python train.py --num_key_value_heads=3 --bias="none" --extras=["gated attention", "skips across layers", "capped logits"] --init_std_o=0.00362 --init_std_up=0.0178 --init_std_down=0.00362 --optimizer="adamw" --max_grad_norm=1.0 --schedule="cos" --train_tokens=623700000 --max_steps=9517
Each number is 128 + 24 x the weight over its row's rms, rounded and kept within 0 to 255. Layers, rows and columns count from 0. Numbers have three digits each. The size before them is the row's rms in percent of the matrix's.

# layer 7 attention query, 384x384, rms 0.0478, rows 0-65, columns 288-335
100:121114134135130126150133144154129121129134094138145159128157117141113139109116081126139099130114125090119110156121127113106124136149106146130129
085:137170112106124135134143119123099153113135156104099098087126162135117108126112133159152156153137144131108149150120125172137149134142141148145110
076:116077137157122123127118107143172133178125134133141132152128145129148147140112116084144124112118108116131117131154167092141132093125126107075155
085:148170142077130159174129130096113093153141143134177148149133119107093139081184135166164081153127181111106142174111093112128107140099141162121136
093:119111180128084099133134163150196116138164137116142142134120139111137140147109124102121099071157121117120084124202140133088129114164137097136123
094:103112109112101142160123123121135081144123126135142080150135184141135123164121111117156116135079140088140099150146107138123082106117127159131154
080:113111127117093109125146132155122165106140105125130111101087112103160102137069111109079124079166084125132117067104159170107146146140113096156099
071:110137134102129116120122135093131080157133149133114146150199115143117136120158103159171157161097141109099134166131070129128121124119145135126142
067:093121146129148127126091124152121095144150154127112155172140113121117111145165143125226138171125152162129096144127132145115127112116137132184133
091:071138081119093122128130141125116087135127126158108121123145137110109158136123133133153138139117134105149124161086143127166141147118145144150140
079:133141148108168164136092145160157130123157112108137152142160091140133144146151112124107113154061144095156115165106116142116128127128147122126120
149:113122141108117143147109146143133106146154163155140138148152111177086133103173125185157086150100159134140123160153106121115161160101142147108131
084:184142130112124126144120133108123106133108137129174122112133111095127149131100108113124124110158138125071160158099136171127124129123154129145138
095:109136161112148156133077142138143147152098111109118114101113082113147177084127143134095152137118123133160148134101128128126167179099116145104122
095:112112124151123138158149143116189147120156142139119124161183122152121117122115137109119123099117128137099112117101130126150161159150142113141108
100:110108164078137158132083104174170162130125139127098144099130108113147119098137089133141138136112116103120103140116092158142158150125147163129085
146:091132150095077114165155127141140130120143126130132131128162119165121133098151122177166119169109148091090112119121104129106136156113128132146142
099:129093106149118136069140124106147109126107136136106143114110149094149143149113133091101152104151101151151153093137120131144116103155110109070139
088:120124157114157111140092133126121103106156144106163127156111094116087133104160128156117090157103164112127137163113127103127094085077141163135146
082:162165160115081143144155113106086142114114104127112110095122117134125094108115122131132158128146163128060165123121147153095125183122123117165139
080:150115112121153098127125095121121095183132140146154141142145142147128194148148163151145113180082178106122161165115115106147088088113136153082146
098:094152094116143198128118146120082164140071108153144133131135099126148117114157142116129146154117121117130140120130128117138152149147128131114144
071:105115158117143153133106106115112111118131152109117099179149095091123153136123108128137108108093131137171153101108105075104118090120168127131136
079:102134110122148135116154092108154181130105117122107139123128096109114096094105120125117132157114142152126087115133138160143131159149165132140120
080:141133139127145120134104107135154100147159161121141187133167087143125150109183114156148063163088162119122133152160113081160141100113147148114142
091:088159118119112123122149136139118132118127093154106141110128111126180080110120135123117125125126143157125142108121101136142116142106107138120171
084:110154103152096126102143129130097153139146090147120154122108134182143113146150105139172133134135142107167114121151173129154150151138153102167159
081:104127103131129136127102137172135130130126128125117127113122112158101121136152132136162105145127119134179078136161143100141160124141131120103136
088:114126082126093113141157109110154078063106154143140122153114178159131142163124131151167109087102152144166107103147162120112098102071156122135154
098:143144121139117114131108154130091140150142121144169134142113087104156165121153146125094147153118130137136163131119134136135113118137112125135107
093:103105086122154107122116110124176140117150103130116139120134088088174121129065139126134120131113126151139098121120119142124173126091134129109112
092:139107081121150120136139117153072172154142116151119147132124160176111125147133153134123133147107151115116116148144137141165102145098102103151078
099:136123183133134155112118158084153152167076118156122119092093161094150130109169172119090126160165152143130161134140109124127189175100159148112121
101:141124124125132119134120122130149101120106133144119146147137138131115127107099134131098115164149141137168146153117115106125171175131161110127116
100:093146082060090121116132160094124160124184075145108094153144149106156086137069144131111105119150113121137151118114054123132146138088172154146126
099:149096091101148115118155091095100111128150121135167164135103177130109150138116114137141094114139094138131142105151135153140109155108158148170126
097:101156154142111122105066134142138118154137082147128107154093098093151098165125146137092181163113146095136146144114125136083149128103132114134143
100:066154131109102106109120151153101123145111095158117109145124114128175144150092141110153146139111147168163093119128094083122131130094138158111123
092:088142158142103069128172141143138135090099104128124116169157141135158115129175163130104137136130122130106122101120088135128102114132164131127124
098:131086133101119137153103139164163127107110145130141111129146144114103129113094129134066135185130124092079093132071087152156115104141117113095123
093:142131137149146170116119177125134146131166129110123130151092126125092129145144126156112123131108109135118160112100131125121109128148127092134085
094:088130147138148128115129157164110157064124147124096084126094086106213125102105132124157177131129124115105072130129106145095116139130131130109137
095:139131140151126068140164158106091145175141127165151135115128137140149146159198166112129095121189130113135109141121129113153099094109125156132140
100:128146147128148144144140104117137142171147114092084113097153117118133133122174093135138130118118127095153113161077175133119102116151177124164111
096:142124130152121134135106098153127130108147141078112081127143197117105164115174119142125118130114123077124138165117149086160127142127146119154113
097:131128089126094119157151090125122161110214165095125125148138203106112135122138099137119109123160111129139178124132158107130117106144151118144130
096:118166141143152148151092107107127119168101159097125111174143128121088129132137173136125107141137139141140087117130152108135119113120155118161094
100:155114094146145118139134150139149163116177130094114130096147185114132159132135144134136140151109151160117154090096162131130102147098160164129134
100:149110151148189115172170130158143145117127129149140102145146118122097159140126102144163126108163121083120107140087167152137142144122153131149150
100:129097111147132088131184125136159132133163149116143102154175139118110141138097110137116127157080121105131124090111097130141149104143157160153113
097:123140088112141126123177140098112132146137107119166211135143145166126118137183164133166123173157116127121154129142148149117111100139136120173148
098:117127111151099108121091096114113137120152101132115109129142120106164125114107145093132166126136125114100087135159119167105118138143126161140136
098:125106127135130163138086096111147129207141126161100121134128131117114066168141147106128113136090164131155115154135100134134160139136121144115111
091:124132080137121110123144164118116148125123124138079137137133114127103109126086094143101138138132145131113120098086086126091126132152131125155120
092:091132167119123123124097137128158104137135127149108159154146130189131124151172111122087141136143135088149128178128131098104125121129138098162148
093:150119148129113105120136171139119130124114082187102117097123098184149160149115127120097167142136120117067109143157099153139147159103095090152074
096:129109176132138136173127134102153118109136164110154137141159116104118092122154161122129107146159126082179093169113112145131119127168102143131138
099:146150088118152126123131117135048090150134099122143134176109164162098124120160126121145102128157125140152103147171132103115106131135145118153130
097:108152143107103077122114109152127134147151108120139176147157124136128129155116139130094160116113138167115131121151101066087151110112163119143149
100:109106135156158134120115126135186142140096146147134134128121142108145161096163125124105137156067092094110111151130128157144115140132124123147115
089:140111151126086112128133127167130102132107163157201121121117135158101155137153124130117150147135126121142103136135136117138110125176101103142117
097:146150128155093092112085143126116109118123163125145143124131139105148134113112111114092114125121109183130123117133092115169131126106163142113123
088:126104115116108142114136142104160135113119133142134118078149123157125135149071144127139123149122115169161145100097123095148137124106139139143123
100:114144096186134127135150114088081126143142101133133126118105083128101125150115134140095119127154138107166127125139184171134110134119111065200127
104:135169132147131139121126169149155132147094113101079104132123091088092131136121101125144147126101129161120105175167151172080133142157117120099144
095:127142164120116109123140124128125126138119132091139123121104075135101102135156134130076109119129139144142134125135133160115113176106124091114135
# layer 7 attention key, 384x384, rms 0.0478, rows 0-65, columns 288-335
099:138113131134177138071161103138099157122128126108088129097078136081139142144112115123106157098161120138169124109111137134132117090122119116147127
095:169162138139054137148118123137095104154157151119158139156136144143122136101188147139156124150112140131117123123147108116102132166109139137155123
080:112095126146202126136147130116118166129073075151143120124123127123118130168130090101095159109151125131144143132119131137148118125152088126127121
083:111127135092122119129108142140158097175157148122121140149163114108119143110128152248161110152110133089145086105133125116102147148105138123105140
095:117119116091137149113112118122111146108114103109112127182136158134144113137114128145124110156111105123108115105133114128129172159119127117091126
098:150116172069086112136162108131126090154182183083143123146134130101083179121183104117143105145151060121114108119145159130135192125090154169096113
060:095157123172112144099149161097104123074088090130126111117065121125140113138143133037106154137151156104114189116130132119160103135131118147097120
058:124146156117082119143131096144161124158186129114118138129173133129122138089139163213126090123123139115124109126139144131090136143130136124110137
149:118102122120081149159140137159158106143147143116132141130163081144106145087161146213146104152112153103120112114121135131082140144104132140104140
094:142156087127123157111166109126136105132152132165157126117137133140100114080139170128115127108123114160111129109120110154146149141152128119137110
062:197120122080134142163131119135101144112131104113149132135135113132129132133113148177168095140147131141073119149128135135101132106165100139105134
051:142145105142117154112136122114114124104170122088101099114114135084134121142094132135123140108155089156169126102115153145130113115137110140155103
113:094122114124120108155107163132161098163111140137132118170136125121114149097156132177123088163090137112105129132176109131130145129094146112106158
093:136116135099123142118145117137109155148152115145165133090098103117123114141104144101139118143115142101164160149104094108125114159153140101130120
092:093156086169102176134079134126122114117127130150101101123138131103137134126146128114124122063137136123078138110120120119137162137131088135170114
100:109134077119117075178153096104131075139125098070090136142066109115126132135145120128116125121163110114122163093136157132141130118105122103184146
136:079093121115143113144106144127172139137114141147148129149157112150111131125117150168116109142123148105102133119143097132124167144121132116106147
090:149150113165139145122166100122078121085148095113109086097093140143142109151125100057112158114140122160140151138139127111154099103129117129167127
085:096105156069111114155098154144156115166133153134115148143156113119118153118118161234156095148115116101135103131147129146103146162130127108097139
095:143140129182098150137149089125144110124144128138149137126121164160129102100174120094114124135115182134125147114122111136115100089115150131161148
080:145103175068120121136106122120140102183161162104127144121148101135115149108146129240180085154119129097130076151136143125131151147106150105103142
088:177132153136173158137114141075136146116132156132134104096152133097147110104166126125121129134140148159089142119102109138125124117166138122126125
116:121102169092149099152144149138136127155158136126144203136150094135084157148127138211175122155126098135120091140140136117109139169106124109097134
124:163129098167150154127125161131108150099118119150121080089122152115160110122106127054112143104140165158126203089101113099136093108142122120161097
055:096112152083157129106093100113147125145164147131096123149152143161142129143102135236153111093120135119166069115147145156100125111090162086114139
087:071118149139118124107124142153100145096132094134135135103162173175171085166095123167135158126170157150140147188111135115120088131128128124116152
140:171141109144128137092117091107084131103114102119136107074101128114148104154122143057127153112149114136162140117099136146127118096147103122160110
235:166145118158151144109149094105094140104111104114112107101108141115154114147109118042111155105145099164142144113114154135148110100150107132150086
072:183163124113106144113153075113132144100094152103141139133120161122102140109150125145086117101159152143127144155148121156121116099140073155151129
097:114124138092133120128142128126142135187122131131129121054102131154075075112101142123156098170112123123149145134097102138138122179093131113117155
091:121132109105098122128123115114160122147110094140082117137133124155128137103171145143113131135104111121091134095100162086116148149107131113093105
094:106179119115163128122104103094158154128114136127136085133164136135119100119165119151127138132127128115146158136155123125129095117160150115115132
097:122119123101158091094115171126127125123147136149198108094103180127143134132089119134171129148154094168109148141090126139132129193108135095160158
097:134148096157107124109141104128121140098119099170131151146089123094145150145095107114137127091077094124121136091115110096099118114118110115163157
098:108138133089128200127177143110134106137132158160140127149115165095143134133142099123107152084144120176088105098162174084151144127107171138120126
097:126160160092133109139123111169149147111130167110132107161093148096121170124122157105125104122107144109151124144142104109109090101149147136119137
094:181136126080125110126155117112103125146089091089138158085112109141116129120124116115131134154124129115103168104107130127113132117084150087127112
099:128103135118135142101121104091109154132126134122133093126142161155098115167165113135109110141140112160128107153144148114138141139106084124060102
093:122131130145155157105136114060088132100096160159130107104135135144173100131143101117096132068132133144087102118148109126149163122127124118140117
094:110116099129125119135177126140118119158166141132145155062136095119099106110147077128130137123143169123116152106114148113152153147140158141185143
094:125158186109161143119128131084146134119127145141158115106088110130098096070107130104129141129160120114131096142100136155143129108134148128182141
093:122138122134103129129161143119093128173107117099150146139164097127129085107179149170114131127132136127123087093167157135159138161081153124107089
091:103125106101138139119112138167122105156098099137141107150159180126144139186100111121141123131155078149197113145149178168141127140136157127122137
101:182119128108146140160140164134145132142078116119164076137097071119120112140102135119131128123155106153132156119171104162149133114124132107124130
092:111107100099103115139122144163111138112123136104155136133123108110107124164141089088124123128146080147163138127135103156089139120104103141136137
093:128123163150131198131131128148167147121071124148115148149117122115099150164105129103129132109129141147133135093163146111122106102189117137125129
094:148159142105131075143134124165149157138122141135143101102072074108099184173092141099124131104089131115172109117122122169139157132107116117136136
097:161133117095174155111117130112120140141098122141130102145119121145095100172151081105144106124171115140127106092151079112169110094087131109147124
096:150151085128134144152131107137119071143102106123134158127093104092158147175114119092114122095128077121153090087141146133163155120110088118152133
100:112177169145082135108121131138137114093131139164116144114110104116164146144127183119123154097144164111102138138131109089091107123154115127134159
094:176143127150160150157111121140143107115138121117116115137105118096126095078116129127101143125109160091135115131110123126109134096116116131131147
098:156104102120095129139112165124144118156134182117123109123184156131101103123161123167137129179153135153131178134140125150114137178121139153101125
101:124110152078135101112118157130110109127147129114124077133140161123135165108131098100145138109173099147134176136093161080132141132088152137100130
092:126144151114111148116133137100157124130100132140133106142116097107167090070139129124108151108162165127108111120167122106168138145103152127131157
089:151104096139141145168147144136104126133132143105142138139162118133106133129132142149130107121154133123086130165145104149085129135176106160121137
093:061092151149147128133123134106161164137155157119150094138146132130119126075159109160177088168095174131100162162117106134106099167179105126146160
094:131163093110084169125116142141153119110153108146149124130129162091150119149109133131107146086130126135138146104165131147118200140119124142125131
096:139106148116153142137144082107141134109126164122155115130138126110145182158166129125164114137117181157115135191134108146089104118117107113099137
095:164108125107147169113159109094122129125141156118132129093095158164076124165120104132123131137124126111093102148137138143135115124135115150091084
099:113144141102141105134133126173091127121148093094133103129167115142111140121145126124138116132156128102144181166066124122112102160129124150155141
088:128159076143059165114107131073105132132113150145108141128147093137140114137136120141077119160129100142112131107118129170113134111143134132133093
094:100138125136128092113137143157127133160160109125112150147136132131056127110151161156147126121125096129117074179137141166165156174108115168094136
085:112103179172110156129119149141071156135112153146119132115102119115135142158146149122164133122147123124116134134110142108124077138155103113120133
096:109151132091125082152091146120147142139144144123173101131094108172091114092134140127129132134119152129184176170132101152149107141124144155115129
101:146088116136121127111114111114102129132126097148093118127083140124190144130126087137122122144116130075120121108117109118124132112143129085157127
093:095141103082133069164135148157140167098157102126148076135159120136164126111107116129146110153102182068109144108126085091140116131130138107136100